config.yaml
extras: ["some layers without attention", "local attention windows", "gated attention", "value residuals", "an embedding shortcut", "skips across layers", "capped logits"]
init: "normal"
init_std_down: 0.0
Each number is 128 + 32 x the weight over the matrix's rms, rounded and kept within 0 to 255. Layers, rows and columns count from 0.

# layer 9 MLP up, 704x256, rms 0.1, rows 7-41, columns 0-63
[[121 185 115 127 131 121  88  96 124 112 134 136  66 133 128 159  93 122 179 103 152 178  95 155 200  95  64 177 128 116 105 158 114 195 110 158 102 117 114  72 160  96 148 138  38 100  88  62 135 170  87 117 148 198 120 114  96 146 149 106 121 178 137 107]
 [117  84  85 130 176 129 149 117 132  74 140 149 130 142 140 109 164 133 153 161 143 135 114 205 148 152 131 110 183 228 135  85 116 151 126 129  96 179 181 164 139 116 166 143 140 112 159 112 112 142  70 114 194  94 111 112 127 193 148 133 135 184 132  29]
 [106  93 183 137 135 162 164  89 140  68 169 129 139 135 144 125  99  80 143 114 181 144 117 151 179 135 107 131 147  94 123 157 161 116  90 110 132 136  83  88 169 179  90  86 137 135 123 163 155 136 161 101  89 128  67 194  98 170  93 159  60 189 163 139]
 [ 89 143  98 158 159 146 113 151 167 155 171  98 195 107 172 130 174 146 174 141 168 170 154 153 219 161 204 148  99 144 162 149 100 225 173 110 134  91  99  78 140 113 147 141 156 133  84 170 126  90 158 151 114 175  63  90 141 112 149 150 172 117 113 113]
 [181 101 123 162  99 113 151 125 127 185 153 128 105 126 119 136 129 146 162 136 147  94 129 139 125 118 104 111  92 167 128  62 104 127 135 169 103 154 117 145 117 115 197  94 104 154  76 120 100 167 164 115 128  92 210 149  95 127 166 145 105 149 172 204]
 [156  96 115 136  98 150 150 117 151 150 100 143 126 147 125 109 169 202 188 167 107 117 137 165 141 139 117  79 103 106 120  73 111 116 143 180 146 145 181  79  65 119 108 126 124 156 121 105 141  98 145 158 103 149  77 153 176 139  72 145 143 159  97 119]
 [ 83 108 136 125  70 106 142 116 111  85 126 169 187  67 141 189  68 114 137 133 122 108 145  98  88 165 151 129 142 142 114 112 160 175 152 134 133 142 123 100 116 115 125  77 113 161  95 106 148 138  77  87 134 133 116  93 106 132 174 102 100  96 152 108]
 [110  82 163 135 144 107 133 120  92 121 112  91 157 144 108 136 142 125 135 118 131 159 143 132 134 114 126 133 162 153  45 156 122 127 141  53 119  86 116 131 198 115 126 155 144  73 134 118 110 144  51 126 135 121 134 118 159 150 107 133 116 114  91 144]
 [ 74 167 110 121 142 129 108 158 142 142 140 111 118 104 150 184 137 118 157 102  81 133 147 134 106 117 152 105 151 153 101 120 101 157 114 174  84 167 146  87 146 149  71 125 164 161 147 186 158 143 134  85 117 138 163 184 132  81 155 142 165 112  97 131]
 [134 153 141 124 105 133  95 134 135 115 102 127  62 134 141 120 175 133 100 131  98 104 120 183 137 100 159  94 167  88 191 157 122  88 171  46 131 152  60  64 170 171 140  34 122 121 167 176  81 110 141 139 160  80 152  99  55 195 129 121  90 170 127 145]
 [115 103 108 139 168 142 163 136 141  98 138 141 118 161 155  52 150 136 110 139  97 124 195 150 141 121 122  72 139 124  99  79 102 160 112 199  80 201 118 184 144  84 138 179 125 167 141 171 130  53 115 110 135  98  79 132  73 110 126 102 145 187  97 137]
 [158  96 115 143 143  71 125 129 135 131 111 147 138 164  36 102 167 129 120 142  75 116 124 131 107 102 190 145 193  40  69 136 124 122 179 129 132 153 143 135 130 155 122  57 109 102 144 103  95 140 106 164 173 151 125 208  98 125  82  99 128 115 125 218]
 [ 84 115 111 114 128 120 167 140 124 130 152 136 104 129  42 115 123 100 136 161 108  78  40 158 150 151 152 116  91  95  99 165 144  62  48 105 112 109  72 172 164  92 138 169 122 121 159 127 159 121  95 112 155 131 169 124 118  87 157 131 146 133 152 136]
 [111 125 174 109  71 152 127 104  87 132 115 191  93 141  91 203 110 188 111  60 180 125  74 168 155 165 196 165 154  80 102 121 126  97 144 154  87 102 154 141 145  77  67 144  65 121 169 190 165 157  97 143 148  76 139 113 164 111 111 120  90 134 165  66]
 [ 79 107 137 129  74 153  95 124 125 131 131 161  81 121 158 185  97 142  55  67 108 173 110 125 151  76 100 179 128 115 138 111 142 161  98  88  81 121 114 121 141 108 189 116  84 123  75  93 192 121 149 120 160 138  92 122  79 189 103 182  91 118  86 110]
 [101 128 179 113 110 129 151 138 159 114 197 141  97 121 101 128 127 127 181 144  80  82 175  90 134 139 133 128 106 135 110 165 123 106 133 134 152 155 120 114 168 129  93  93 170 110  93 124 118  89 153 149 106 124 121 156 195 115 109 127 103 153 140 148]
 [118 145 146 135 148 162 146  93 144 109 120 113  94 136 153 121 127 122 166 112 112 173 134 116 189 140  70 110  87  76 117 214 151  97 120 105 119 111 108 188 136  87  79 141  76 159 176 182 176  98  98 137  94 139 163 100 173 154 103 139 121 154 139 175]
 [112 130 120 118 124 121 144 119 124 158  96 148 114 131 121  89 113  97 111 129  92 126 149 165 122 132 128 120 115  92 139 106 178 135 128 174 184 147 122  93 161 162 109 197 111 134  83 134 135 101 125 155  98 150 154 135  97 114 141 164 143 105 130 109]
 [141 127 101  94 133  70 149 150 152 104 141 108 142 177 150 132 164 169 153 138 132 113 108  99 155 121  86 172  86 111 130 150 105  94 118 119 103 113 124 130 130 179 106 169 129 163 141  98  85 112 142 136 130 133 172 103 117 107  93 177 116 109 104 147]
 [100 166 133 149 147 177  81 139 111 113 132 101  80  80 165 130  96 157 190 150 163 136 128 167 140 126  98 153 140 151  83  89 141  73 124  99 112 147 129 188  89 113 136 127 149 212 120 128 148 148 101  99 140 130  88 168 148 166 122 171  79 163 134 171]
 [161 115 107 108 153 137 106 209 126 139 128 122 123 173 127  98 116 137 178 173  66 113 130 137 116 133 111 111  95 127 152  76 113 147 129 132 128 135  97 132 124 154  81 147  99 104 140 136 174 143 130 117 132 110 128 133 169 115 110 147 137  85 113 155]
 [106 101 140 128  76 142  82 106  95  88 124 143 185 145 170 129 115 141 100  91 149 113 139 104 150  70  94 152 125 120 179  71 106 155 150 167 132 133  64 121 153 170 106  82 176 103 131 175 100 143 171 126 146 186 154 174  79  77 122 138 149 160  77 170]
 [116 126 103 161  91 108  74 144 123 131 124 157 149 124 120  97 121 177 131 145 126  93 126 147 103 154 107 153 149 105 146 175  88  74 139 135  90 143 136 159 188 133 112 101  92 115 128  65 108 115 140 115 169  91 129 109 140 119 164 158 128  64 167  68]
 [ 78 137 150 108 108 144 108 116 133  80 111 162 146 141 114 180  94 120 128 121 146 112 200 127 127 101 140 119  99 154 123  97  99 188  98  47 150 164 134  75 156 146 119 124 126 164 103 144 126 155 195 147 102 147 117 103 136 136 120 166  85 121 108  72]
 [155  86 132 146 144 130  91 144 113 115 133 113 144 138  76 120 155 116 189 135 110 120 151 109 129 156 158 154 174 136  79 162 122 134 139 131 131 156  99 154 143 135 143  78 111 137 139 124 150 131 156 121 121 124  99 125 143  97 159 127 192 154 107 136]
 [132 117 110 120  97 107 140 120 108  99  95 146 176 139 138  72 156 174 130 113 111 156 134 164 153 156 119 150 149  91 103 130 121 138  84 212 127 206 118 167 132 141 142  83 115 119 139 144 139 115 135 136 126 125 164  92  92  75 117 142 134 142 154 172]
 [ 75 157 134 150 114  92 148 124 164  98  99 159 115 161 175 129 129 151 135 143 175 156 157 128 122 116 125 117 100 144 138 175 159 109 148  71  86 167  71 132  98  97  80 119 103  74 181 111 131 105 103 133 146 114 139 123 129 118  72 145  84 124 179 134]
 [138 143 155 127 121 117 130 111  75 113  44 116 116  58 146  93 108 128 157  98  80 138 102 135 161 129 145 151 180 200  78 157 117  83 116  99 148 126 108 127 126 186 115 164  99  91 172  75  94 100 133 105 104  90  85 161  98 147 174 126 154 185  99 109]
 [141 113 126 132 142  99 143  94 123 157 144 123 101 116 165 107 143 158 123 122 112  87 165 106 140 139  71  93 145 140 142 121 116 163  91 128 183 122 173 162 148 132 151 164  95  63 145 177  52  95  96 110 152 169 101 146 134 206 154 186 185 134 158 209]
 [ 95 175  79 155 166 135 191 172 128 135 125  94 135 121 163  99 117 141 113 131 143 107 145  76  93 165 169 151 142 111 170 100  91 143 138 150 162  71  80  74 109 115 152 147 110 134 166 180 186 119 202  52 103 109 120 124  82  72 125 101 168 132 112 133]
 [131 165  93 141  95 138  84 168 107 118  99 144 139 150 134 177  98 125 136 183 156 100 163  94 126 174 192 124 118 184 186  95 143 132 191 146  79 163 155 166 171 175 166 165 171 131  76  95 124 124 139 133 150 131  86 166 150 127 109 120 156 158 124 139]
 [141 114  93 109 134  92  93 140 135  71 100 127 120 122 162 150 155  99  63 144 140 176 164 126  81 169 185 106 119 111 117 145 137  68  51 129 106 145 152 144  97 113 110 107  80 101  29 114 179 196 122 125  69 167 170 128  72  94 117  92 104 150 123 146]
 [137 146  73 125 142 107  86 114 104 138 123 155 120 146 120 127 141 152  86 111 158 113 162 112 141 118 137 155 149 137  97 134 103 113  83  95 116 131 119 105 119 123 176 144 115 131  65 112 141 112  77 115 142 170 157 120 193 162 172 106  99 130 143 141]
 [144 133 168 144 136 118 195 104 175 148 138 108 176  97 138 154 126 125 154 120 136 117 137 117 107 144 133  91 131 129 159 108  71 116 106 102 101 113 112 131 108 161 132 156 119 171 125 107 116  84 181 153  94  98 121 105 117 180  97 112 146 116 207  73]
 [136  97 136  99 144 134 102 119 114 111 135  95 182  37 123 141 128  96 113  92  76 123 170 104 102 105 128 159 138  99 157 178  85 170  90 113 185 140 102 125 122 130 133 141 132  89  71 142  92 140 159 173 144 103 145 128  77 165 145  86  99 171 145 125]]
# layer 9 MLP down (transposed), 704x256, rms 0.0945, rows 7-41, columns 0-63
[[ 87 165 190 122 129  65 107 112 108 145  93 127 151 126  94 169 106 107 143 118 191 112 126 206 203 197 147 157 128 146 111  82 148  86 128 139 137  78 106 121 121 125 134 103  85 155 143 200 113 195  98 125 109  48  90 128 183  84 153 165 149 135 165 117]
 [163  82 171 128 118  98 157 143  57 182 184 140 126 139  74 127  74  69 142 102 130 122 103  42 132 103 107  74 135 152 135 115 164 141 193 162 108 147  98 104  84 174 111 119 131 116 143 105 148 108 123 153 138  96 134 149 124  87 128 141 141 150 161 140]
 [169 129  96 114 119 142 123 103 166  88 116 127 157 151 162 128 146 113 105 157 144 109  97 113 125 110  75 104 131 119 114 130 104 103 142  72  66  99 130  61  84  64 102  87 119 113 108  66 118 123 124 122 148  73 150 122 130 125 159  94 166 111 116 128]
 [ 86 207 125 109  96 117 182 157 174 152 171 112  60  56 139 188 128 160  75 151 121 180 146 113 142 180 116  42 152 140  77 152 104  92 140 159 172 154 100 145 118 130  94 103 192 148 139 171  91 185 135 192 110 174 137 116 161  76  86 120 160 121 139 133]
 [155 125 135 111 143 188 111 177 117 182 145  85 123 127 135 130 138 133 109 164 141 136 140 109 118 107 191 131 126 122 117 106 129 118 148 129 143 130 149 139 198 121 167 144  80 169  89 141 174 131 119 166 102 107 163 115 100 141 149 114 138 165 108 129]
 [ 40 118 176 151 126 199 105  97 125 104 103  82  90 106 159 137 130 162  90 147 147  97 161 106 184  54  68 109 121 106 164 172 130 135 145 134 117 160 156 113 149 128 121  59  87 127 132 159 136 104 170 134  99 143  90 123 139 103 137 159  93 150 111 129]
 [153 132 124 144 137 133 126 109 112 157 156 115 166 123 131 103 127 143  82 157 113 117 171 141 174  91 133 137 107 144 136 131  79 111 162 111 135 112 116 125 148  75 154  66 106 141 102 145 135 131 130 139 122 117  97 127  91  98  87 173 128 140 219 156]
 [ 79 126 163  95  93 168  98 116 175 132  76 149 165  78 120 115 125  69 142 127 109  93 147 102 143 154 131 147 139  85 179 168 144 109 204 138  98 129 111 155 179 128 159  75 108 117  94 113 152 175  62 125 112 111 123  97 119 174 103 145 106 147 108 168]
 [122 111 145 174 125 137 133 143  87 123 106 131 172 178 185 157 116 102 110 144 122 166 142 121 154 130  92 113 154 128 117 118 102  79 191 121 125 161 147 130 122 148 135  78 120  67 149 134 100  94  89 121 120 153 132 140 194 158 141 146  96  86 123  98]
 [103 108 171 155 122 194 115 192 180 128  74 123  94 183 123 162 154  95 133  85 118 117 151  66 166 120 119  92 161  71 101 136  78 112 115 178 132 108 129 166  82  80  92 143  72 106 120 110 147 141 141 133 130 179  97  89 106 201  96 114 141 136 141 133]
 [128 102 130  83 120 122 141  61 129  70 136 169 141  70 132 143 125  84 137 168 193 181 122  71  83 167  99 214  81 115  57 134 218  53  84  58  64 164 118  92 167 154 138 135 123 150  95  88 150  81 120 125 140 135 149 111 162  75 133 112  98 116 131 182]
 [ 89 119  91 151 124 129 122 102 115 101 156 136 124 153 101 188  89 102  98  65 142 130 128 136  73  60  81 177 138 170  78 105 138 126 182 141 147 149 171  74 148 145 174 141 136 133 102 153 127 145 182 128 146  68 186 154 139 121 110 134 162 161 137 110]
 [130  81 124 129  97 127 192 163 107 188 116  74  95 118 160 166  44 137 134 136 131 119  99 104 171 154  93 149 129 147 115 113 121 141 119 137 177 143 152  94 121 155  82 149 145 155 107 142 152  88 170 121 129 117 159 169 140 166 127  71  94 131 148  75]
 [132  67 136 128 159 147 101 148 148  80 119 126 110  80 100 128 113 110 136 165 162  75  55  94 189 199 140 123 191 109 159 105 102 126 128  97 121 143  92 106  96 154 126  52 126  98 144 127 112 159 128 115 143 126  90 160  77 153 125  91 129 154 156 129]
 [140 160 164  76 123 119 119 109 116 138  91 107 162 113 149  93  71  95 148 113 122 129 117 108 184 125 122 128  88 100 141 112 143 108 116 138  72 119 133 138 115 166 182  80 105  90 113  82 139  94 121 176 120 125 112  62 199 117 137 132  49 106 139 142]
 [146 155 144 106 118 112  97  87 103  77 127 162 120  93 172 124 112 131  81 105 143 154 118 115  80 145 143 154 150 164 112 164 119 148 130 117 122  38 145 124 107 166 127 130 157  65 116 182 175 104 135 156 193 114 121 175 189 136  67 114  92 116 114 106]
 [130  73  89 152 101 142 119 138 139 137 110 115  89 114 175 203 124  92  91 117 134 124 132  86 135 139 209 118 132 149 129 143 115  67  72 158 163 143 132 156 173 110 150 103 144 132 125 225  80 176 105 129 178 129 125 162 103 103  52  77 158 100 115 110]
 [170 177 105 100 127 123 105 155  84 196 135 127 159 128 138 123 172 128 144 113 119 141 137 102  89  71 152 171 156 122 145 121 143 117 103 136 121 155  62 181 118 151  99  91 140 111 142 144  62  77  78 175 164 115 145 169 139  74 134  77 110 135 100 162]
 [166 104  79 107 111 200 125 133  90 168 149  83 129 111 180 179  93 117 106 140 120  83 100 131 147 155 124 179 125  92  94  97 113 159 128 108 185 126 178 195 131 148 114 130 198 123 124 133  92 134 150 132  93 122 159 135 125 118 106  83 144 116  75 167]
 [104 131 159 138 110 167  86 123  90  82 147  91 137 182 121 140 176 179 149 142 183 128 101 104 116  56 114 140 165 144 117 168 107 117 162 102  90 142 145 112 180 120 130 179 134 118 122 136  77 165 167 146 210 167 159  92 135 101 185  94 133 127 157 142]
 [ 98 150 133 114  99 158 108  80 151 177 151 126 126 106 116 153 139  73  82 124 187 130 117 119 118 182 108  66 128 184 143 112 190 136 134 124 130 148 119  89 180  80 140 179 116 166 126 151 116 117 186  85 108 156 154  89 113 117 170 148 124 130 156  96]
 [123 103 102  66 134  89  80 141 166 182 171 133 154 157 124  78 137 144 139  93 154 128 175 123 116  60 127 131 174  97  99  93 102 217 149 126 125 140  78 174  90 188 155 119 153 116 165 158  75 138  60 112 125 132  84 107 125 136 173 154 149 115 101 121]
 [174 162 139 126 134 121  85  94  80 127  93 101 136 137 112 155  48 121 123 117 166 159 143  99 156 117 159 118 140 219  96 177 138 133 134 124 138  82  85 137 127  96 108  83 137 139 134  89  93 165  83  94 105  95  81 111 173  85 112 211  86 153 177 156]
 [159 118 153 117 134  85 124 126 145 104  88  76 148 178 139 168 149 101 130 140 167 159  95  88 137 126  71 172 115 108 111 148  86 125 121 116 129 109 162 151 106 118  76 110  90  94 147 179 100  94 141 131  92 134  81 124 162 178 138 101 133 107  76 161]
 [113 177  66 120  97 110  95  92 175  79 135 116 199 108 134 118 111 135 107 142 103 151 133 152 117 155 114  88  98 134 158 141  89 108 182  76 172 154 177  68 136 115 100 113 124  89 153  94  84 162 103 102 119 113  92 178 137 119 184 172  92 154 186 141]
 [193 118 171  68 102  89 103 127  83 115  58  91 125 125 108  97 128 148 145 138 192 146  68 103 117  75 141 146 121 120 116 139 135 132 141 169 121  94 171 163 151  48  97 105 171 209 160 133  56  82 188 103 110 127 133 182 137 136  70 181 158 152 104 116]
 [128  87 132  93  93 154  92  34 132 159 106 105 127 144 157  95 145 102 169 103  87 109 126 125 153 143 131 137  96  91 113  98 160 166 124 131 155 142 141 151 162 158 162 126 145 131  97 121 176 126 117 142 120 148 165 185 116 139 100 123 165 147 126 152]
 [174 179 135 144 174  55  75 138  98 147 128 121 119 107 111 151 175  67 117 101 126  90 151 142 147 106 140  57 117 130 118 130  93 202 140  80 108 137  97 147 138 126 110 141 159 101 108 118 115 159 133 129 157  94 129 148 146 133 150 127 156 153 105  96]
 [111 114 129  79 171  83  60 109 167 139 108 100  99  76 103 140 172 128 118 121  81 178 138 156  22 106 130  99 164  91 188  95 120 138 112 132 186 102 164 109 109 128  77 113 113 135 168 127  68 205 188 139 120 145 171 170 154 147 161 131 177 139 153 144]
 [ 92 131 100 131 154 124 139  69  86 113 117 148 109 146 129 141 155 132 156 143 130 120  82 126 132 139  89 134 136 145 139  95 146 133 150 172 155  80 142 132 112  84 149 141 129 111 135 167 133  89 141 150 154 124 112 128  87 179 195 133 166 173 169 144]
 [ 87 132  91 147 150 167 116 146 176 163 137 145 127 119 134 108 159 135 130 108 136 169 166 150 162  78 170 168  68 152 184  97 101 143 139 130 108 128 165 113 134 111  55 186 128 154 140 123  73 103 149 132 145 160 124 131 160 135 124 139 112 151 145  60]
 [144 156 173 108 145 128 106  64 130 134 176 140 176  94 110 112 154 166 139 136  75 151  71  92 128 104 159 125  89 160 121 105 115  72 167 123 134 101  79 149  90 140 102 107 147  48 118  51 196  86 144  94 141 129 149 122 136 133 137 156 116  65 116 186]
 [110 105  95 168 127 151 101 142 130 106  89 145 140  73  98 115 159 160 156 163 170 133 178 107 171  99  98  48 175 167 147 109 107 133 149 121  79 185 155  83 158  88  79  97  62 139 120 137 164 103 139 130 108 186 103 119 165  48  96 127 150 103 120 161]
 [157 147 131 170 145  83 122 180 136  97 136 103 114 124 122 150  73  94 118 115  93 134 152 153  90 121 142 121 108 133 123 116 126  97 136 213 119 111 103 134 167 140 178 174 182 142 135 152 101 150 139 107 108 180  71 176 110 131 110 104 100 109 103 188]
 [119 145  82  78 148  62 138 175 106 110 130  85 166 110 144  90 168 115 125  88 199 193 102 127 142 148 130  95 162 114 124 184 113 178 127  92 146 165 150 136 139 200 111 122 175  90 156 159  63 109 127  52 138 183 146 132  84 126 137 134 170  62  87 136]]
# layer 9 MLP gate, 704x256, rms 0.0967, rows 8-42, columns 0-63
[[132 147 122 137  98 123 177 163 106  95 173 145  90  99 136 111 111  55 139 155 113 123 178 112 145  80 201 191  90 128 167  98  78  61 157 164 115  95 112  97 130  83 141 159 186 152  49 161 123 190 110 122 122 195  96 125 133 121 168 114 127  85 146 114]
 [128 104 115 174 151 119 144 118 121 110 145 170 118  58 176 143 105 119  98 117 155 121 128 135 127 177 119  81 107 167 163 111 118 150 167 174 134 168 118  91 204 185 141 196 171 186 149 135  93 112 139 124 118 155  92 193 102 140 147 161 140 130 139 115]
 [184 121 140 141 177 147 158 156 137 123 135  85  94 120 153 132 121 159 136  91  88 126 131 129 200 118 131 138  73  94 203 151 142 179 201 182 159 143 146 138 133 169 105 183 227 158 140 121 132 196  63 113 133  71 149 116 141  95 143 133 111 149 176 181]
 [148 128  76 125 116 166 111 136 132 144 155 129 135 113 164 137 139 153  98 110  77 157 148 148 122 148 133 175  83 114 175 153 160 149 128 115 140 118 162  70 127 101  92 167 173 105 113 118 114 119  56 114  95 109 124 150 152 126 107 126 154  94 135 118]
 [124 101 103 133 121 134 124 164 145 116 135 143 101 138 104 115 141 170 154 148 123  95 153 150 144 119  88  92 116 183  90  61 167 121 146 229 102  88 156 155  73  97 139 165 163 160 147  99 133 127  90 165  70  95 144 188 121 151 102 100 110 123 143 104]
 [140 135 130 126  83 126  96 123 165 120 142 147 109 125 161  97 111 116 122 172 173 203  98 125 100 166 145 124 119  89 190 114 161 136  85 141  79 179 125 145  72 152 105 121 150 202 123 139 150 157 105 163 137  97 213 127 105 170 159 115 145  55 124  66]
 [ 70 172 121 177 133 129 194 100 175 116 129 103 155 178 173 152 130 162 118 114 125 137 133 112 146 156 156  93 102 135 176 140 113 134 211 111 183 111 176 129 110 101 157 132 146 108 100 190  92 158 163  79 150 130 174  91  86 107  81 101 156  88 171 107]
 [152 129  76 142  91  98 150 116 125  87 154 124 142 148  97 114 171 133 138 111 124 124 100 118 128 115 100 117 160 122  95 158 126 109 193 151 113 113 172 173 143  70 133  56 204 107 158 106 128  79  89 152 106  81 114 173 154 205 109 141  99 145 143 101]
 [100  81 157 156 143 175 146  96 153 138 144 157 119 142 101  85  87 171  82 160  93 158 105  96  96 138  90 182 145 128 147 142  95 142 111 122 192 151 144 102  97 115  75 156 137 144 123 151  49  66 109 170 132 176 110 134 136 155 106 137 108 158 127 140]
 [170  93 127 152 158 110 145  60 132 144 142 128 167 118 139 125 183  77 159 197 110 102 103 107 101 120 147 168 101 177  86  96 102 183 151 130  89 175 167 194 121  84 128 182 157 149 132 100  86 104 186 128 147 118  79 110 113 162 131 119 123 167  90  80]
 [127 144 134 158  81 170 119 157  92 153 144 156 114  97 110 162 185 187  95  98  98  69 114 118 175 157 135 119 124  66 159 171 124 103 169 160 108 128 112  99  95 198 147 132 141 139  95 134 119 134 189 181 188 110 154 161 155  80 134 129 116 110 140 110]
 [ 68 155 162 159  97 126 143  90 159  92 165 124 157  87 182 139 142 140 133 105 185 135  90 168 171 138 160 141 123 140 161  99 153 138 152 119 125 174 129 137 116 165  77 162 145 103  76  67 134 133 160 136  96  90 140 192 123  91  97 141 128 111 173  83]
 [ 86 120 137 159  54 157 158 155 148  83 168 133 102 174 108 136 135 123 131 115  67 109 157 134 167 119 129 102  94 144 193 109  95 158  88 104  79 100 123 146 117  71 120 136 130  94 136  94 117 166  97 109 179  63 111  98 119 111 167 117 129 140 126 145]
 [105 104 128 138 114 116 141 126 152 116 148 178  78 134 158 192 156 136 115 118 102 153 131 128 159  91 143 163 122  97 181  83 142 174  87  98 132 138 158 138 165 129 163  55 106 163  73 102 152 139  98 127 161  99 147 120  82 199 124 105 157 113 176 132]
 [144 110  95 149 108 139 139 185 149 183 107 181 188 166 138 106 109 127 146  72 129 135 169 112 118 176 108  88  92 142 114  95 120 131  73 164 188 122 126 152 204 160 133 116 101  51 130 170  89 165  93 101 135 191 151 146 156 104 147 102  51 128 130 166]
 [122 119  91 123 115  38 124 139 107 128  85  85 109 177 154  49 118  99 167 126  86 112 160 135 137  92 104 135 114  86  74 121 123  83 143 145 109 141 155 137 140 119 140  84 168 116  71 124 124 104  89 105 146 162 195 103  87 157 202 126 185  82 171 109]
 [133 153  67 126 118  88 147 139 142 138 129 116 143 198 102 105 190 122 104 117 134 122  92 157 107 142 119 186 169  90  76  80 186  79 185 143 155 145 138 147 141 121 154 161  40 137 150 138 140 135 133 153 111 195 115  91  82 137 148  46 116 148 116  81]
 [ 45 121 131 144  88  52  89 112 156 132  96 175 138 132 124 126 174 153 146 143  40 162  42 140 153 117 126 138 138 135 160  44  87 102 126 100 178 174  92 156 119 142  67 116 118 207 156 118 126 164 136  77 132  86 130 118 128 198 129 154 115  82 112 146]
 [152  95 106 144 112  99 150  67 133  95 107 140 107 126 152  63 136  88 106  80  91  83 198 106 173  92 185 109 174  87 114 166  98 154 144 133  88  94  90 134 143 141  81 114 164  93  87  45 123 160 141 168 165 103 142 122 172 109 119 159 166 158 150  75]
 [139 125  96 169 147 102 143  93 128 170 142 112 137 165 108 127 156 110  98 112  83 140 139 120 110 126 140  98 171 158 137 177 110 113 117 144  83 177 170 146 161 119 134 180 125 194 168 186  64 139 133 102 117 100 104 125  96 126 113 117 136  88 144 107]
 [131 112 107 187 107 128 148  82 130 155 127 110 141 144  80 155 164 108 165 138 130  78 108 137 106 147 137 121 147 164  95 105 189  63 124 115 138 120  87 136 142 110 142  89 108 108 159 100 211 143 165 226 109 134 158 188 104  64 128 158  93 138 159 134]
 [ 81 140 110 148  75 107 122  55 138 159 106 167 140 111 109  56 131 134 115 160 108  90 184  86 165 125 163 184 118 158 129 157 148 117 103  92  99 128 136 181  89 105 134 106 110 168 150 188  87  92  91 122 125  73 169 141  99 157  74 175 107 144 159  85]
 [130 142 132 142 124 135  84 107 123 120 120 135 172 149  74 109 121 120 186 136 150  83 186 115 108 154 123 159  95 129 115  83 128 163 128 120 105 144 156 128 160 108 147 125 135 121 113 124 175 170 103 166 126 167 109 133 116 121  39 150 120 194 142  92]
 [ 85 125 147 167 117 133 109 170 142  64 112 147  98 136 113 123 102 108 155  85 117 118 139 107 116 114 109 115  32 180 141 151 143 166 125 106  49 162 148 133  73  94 157 166 111 193  74 153 146 190 124  80  98 184 136 109 165  85 173  63  91  82 181 109]
 [124 104 135 136  92 148 130 181 151 140 135 215 134 113  93  75 108 124 191 128  53 103 157 159 147 154 127 185 117 153  84  88 148 132 143 183 122  80 146 176 175 157 115 142 141 116  66 127  91 117 117 143 122 141 147 125 147 118 118 127 131 137  98  83]
 [118 163 113 194  69  69 123 168 153 153 152 157 152 160 111 166 121 189 158 198 176 110 130 159 116 131  98  94 151 148 136 119  87 122  99 126 108 188 189 139 132  70  70  86 119 158 121 139 183 109 141 115 144  89 111  62  61 139 117 128  90 155 148  81]
 [106 130 161 175  87 137 157 140 174 181 171 120 152 126 126 115 100 198 178 217 137 134 142 118 118 143  77 207 105 151 179 108 111 173 159  85 173 164 148 102 118 130  93 122 113 120 159  79 113 177 119 129 135 149 133  87  98 166 147 113 162 102 111 153]
 [134 183  83 137 107 142 131  90 198 126 125 137 113 102 188 103  83  96  89 175 136 141 136 106 142 115 184  94  84 108  99 107 151 150 142 147 130 195 149 102 127  55 116  84  69 141 144 174  98 112 160  84 106 110 187  78 118 192 143 136  68  97 148 147]
 [122 100 163 136 128 104  77  85 134 157 148 116 137 138 119 199 176  90 162 117  80 173 141 126 142 129 106 131 100 145 100 122 143 129  97 165 146 180 175 190 119 168 133 152 166  75 156 138  94 139 109 158 144 132 122 195 104 130 131 112 143 170 146 135]
 [142 143 125 156 141 133 190 124 171 140 144 111  85 107 197 118 183 136  92 116 112  94 139 139 144 103 139 156 112  63  98 113 133 160  89 166 154 163 133 132 120  90  55 102 108 133 132 116 127 131 107 101  92 137 216  90 171 110  97  93  87 119 176  93]
 [146 133  69 134  88  74 123 170 130  86 117 139 127 145 131 105 181 158 130 111 112 112 116 129 111 135 201 158 133 111 120 182 125  83 109 175 121 133 138  60 100 132  97 148  90  81  88 135 162 166  77 203 144 146 208 159 166 107  74 138 148 108 165  83]
 [113 126 114 143 170 151 137 126 118 107 137 164 167 117 182 149 122  81 174 198 166 136 153 109 157 116 174 151 107 154 123 129 155 155 128 149 183 147 116 124 130  68  81  84 101 127 112 131 168 121 158  91 120 124 116 152 113 129  94 152 100 212 152  99]
 [165  91 149 202 147  82 132 130 155 102 113 145  91  92  93 107 118  94 149  87 100 123 170 129 103 122 134 113 131 111 100 133 179 119 179 182  78 176 159 116 102  78 196 125 181 171  97  77 113 170 125 127  77 139 140 164  94  93 116  50 159 106 104 140]
 [150 155 129 117  82 102 158 116 112 100 156 148 137 111 166 152 122  64 132 150 177 119 146 136 124 167 110 136 178 190 115 151 129 177 112 139 167 128 121  83 173 168 118 146 153  75 103 139 159  92 136 196 131 101 138  78 144 137 105 100 121 113 119 212]
 [150  77 164 139  62 138 155 131 137 134 132 123 139  97 127 167 145 178 150  83 137 142  74 151 114 172  84 152 156 137 126 122 121 105 124 135 158  76  55 121 148 144 146 121 152 146 138 122  68 102 174 109  82 102 127 144  93 141 153 133 120 122  89 106]]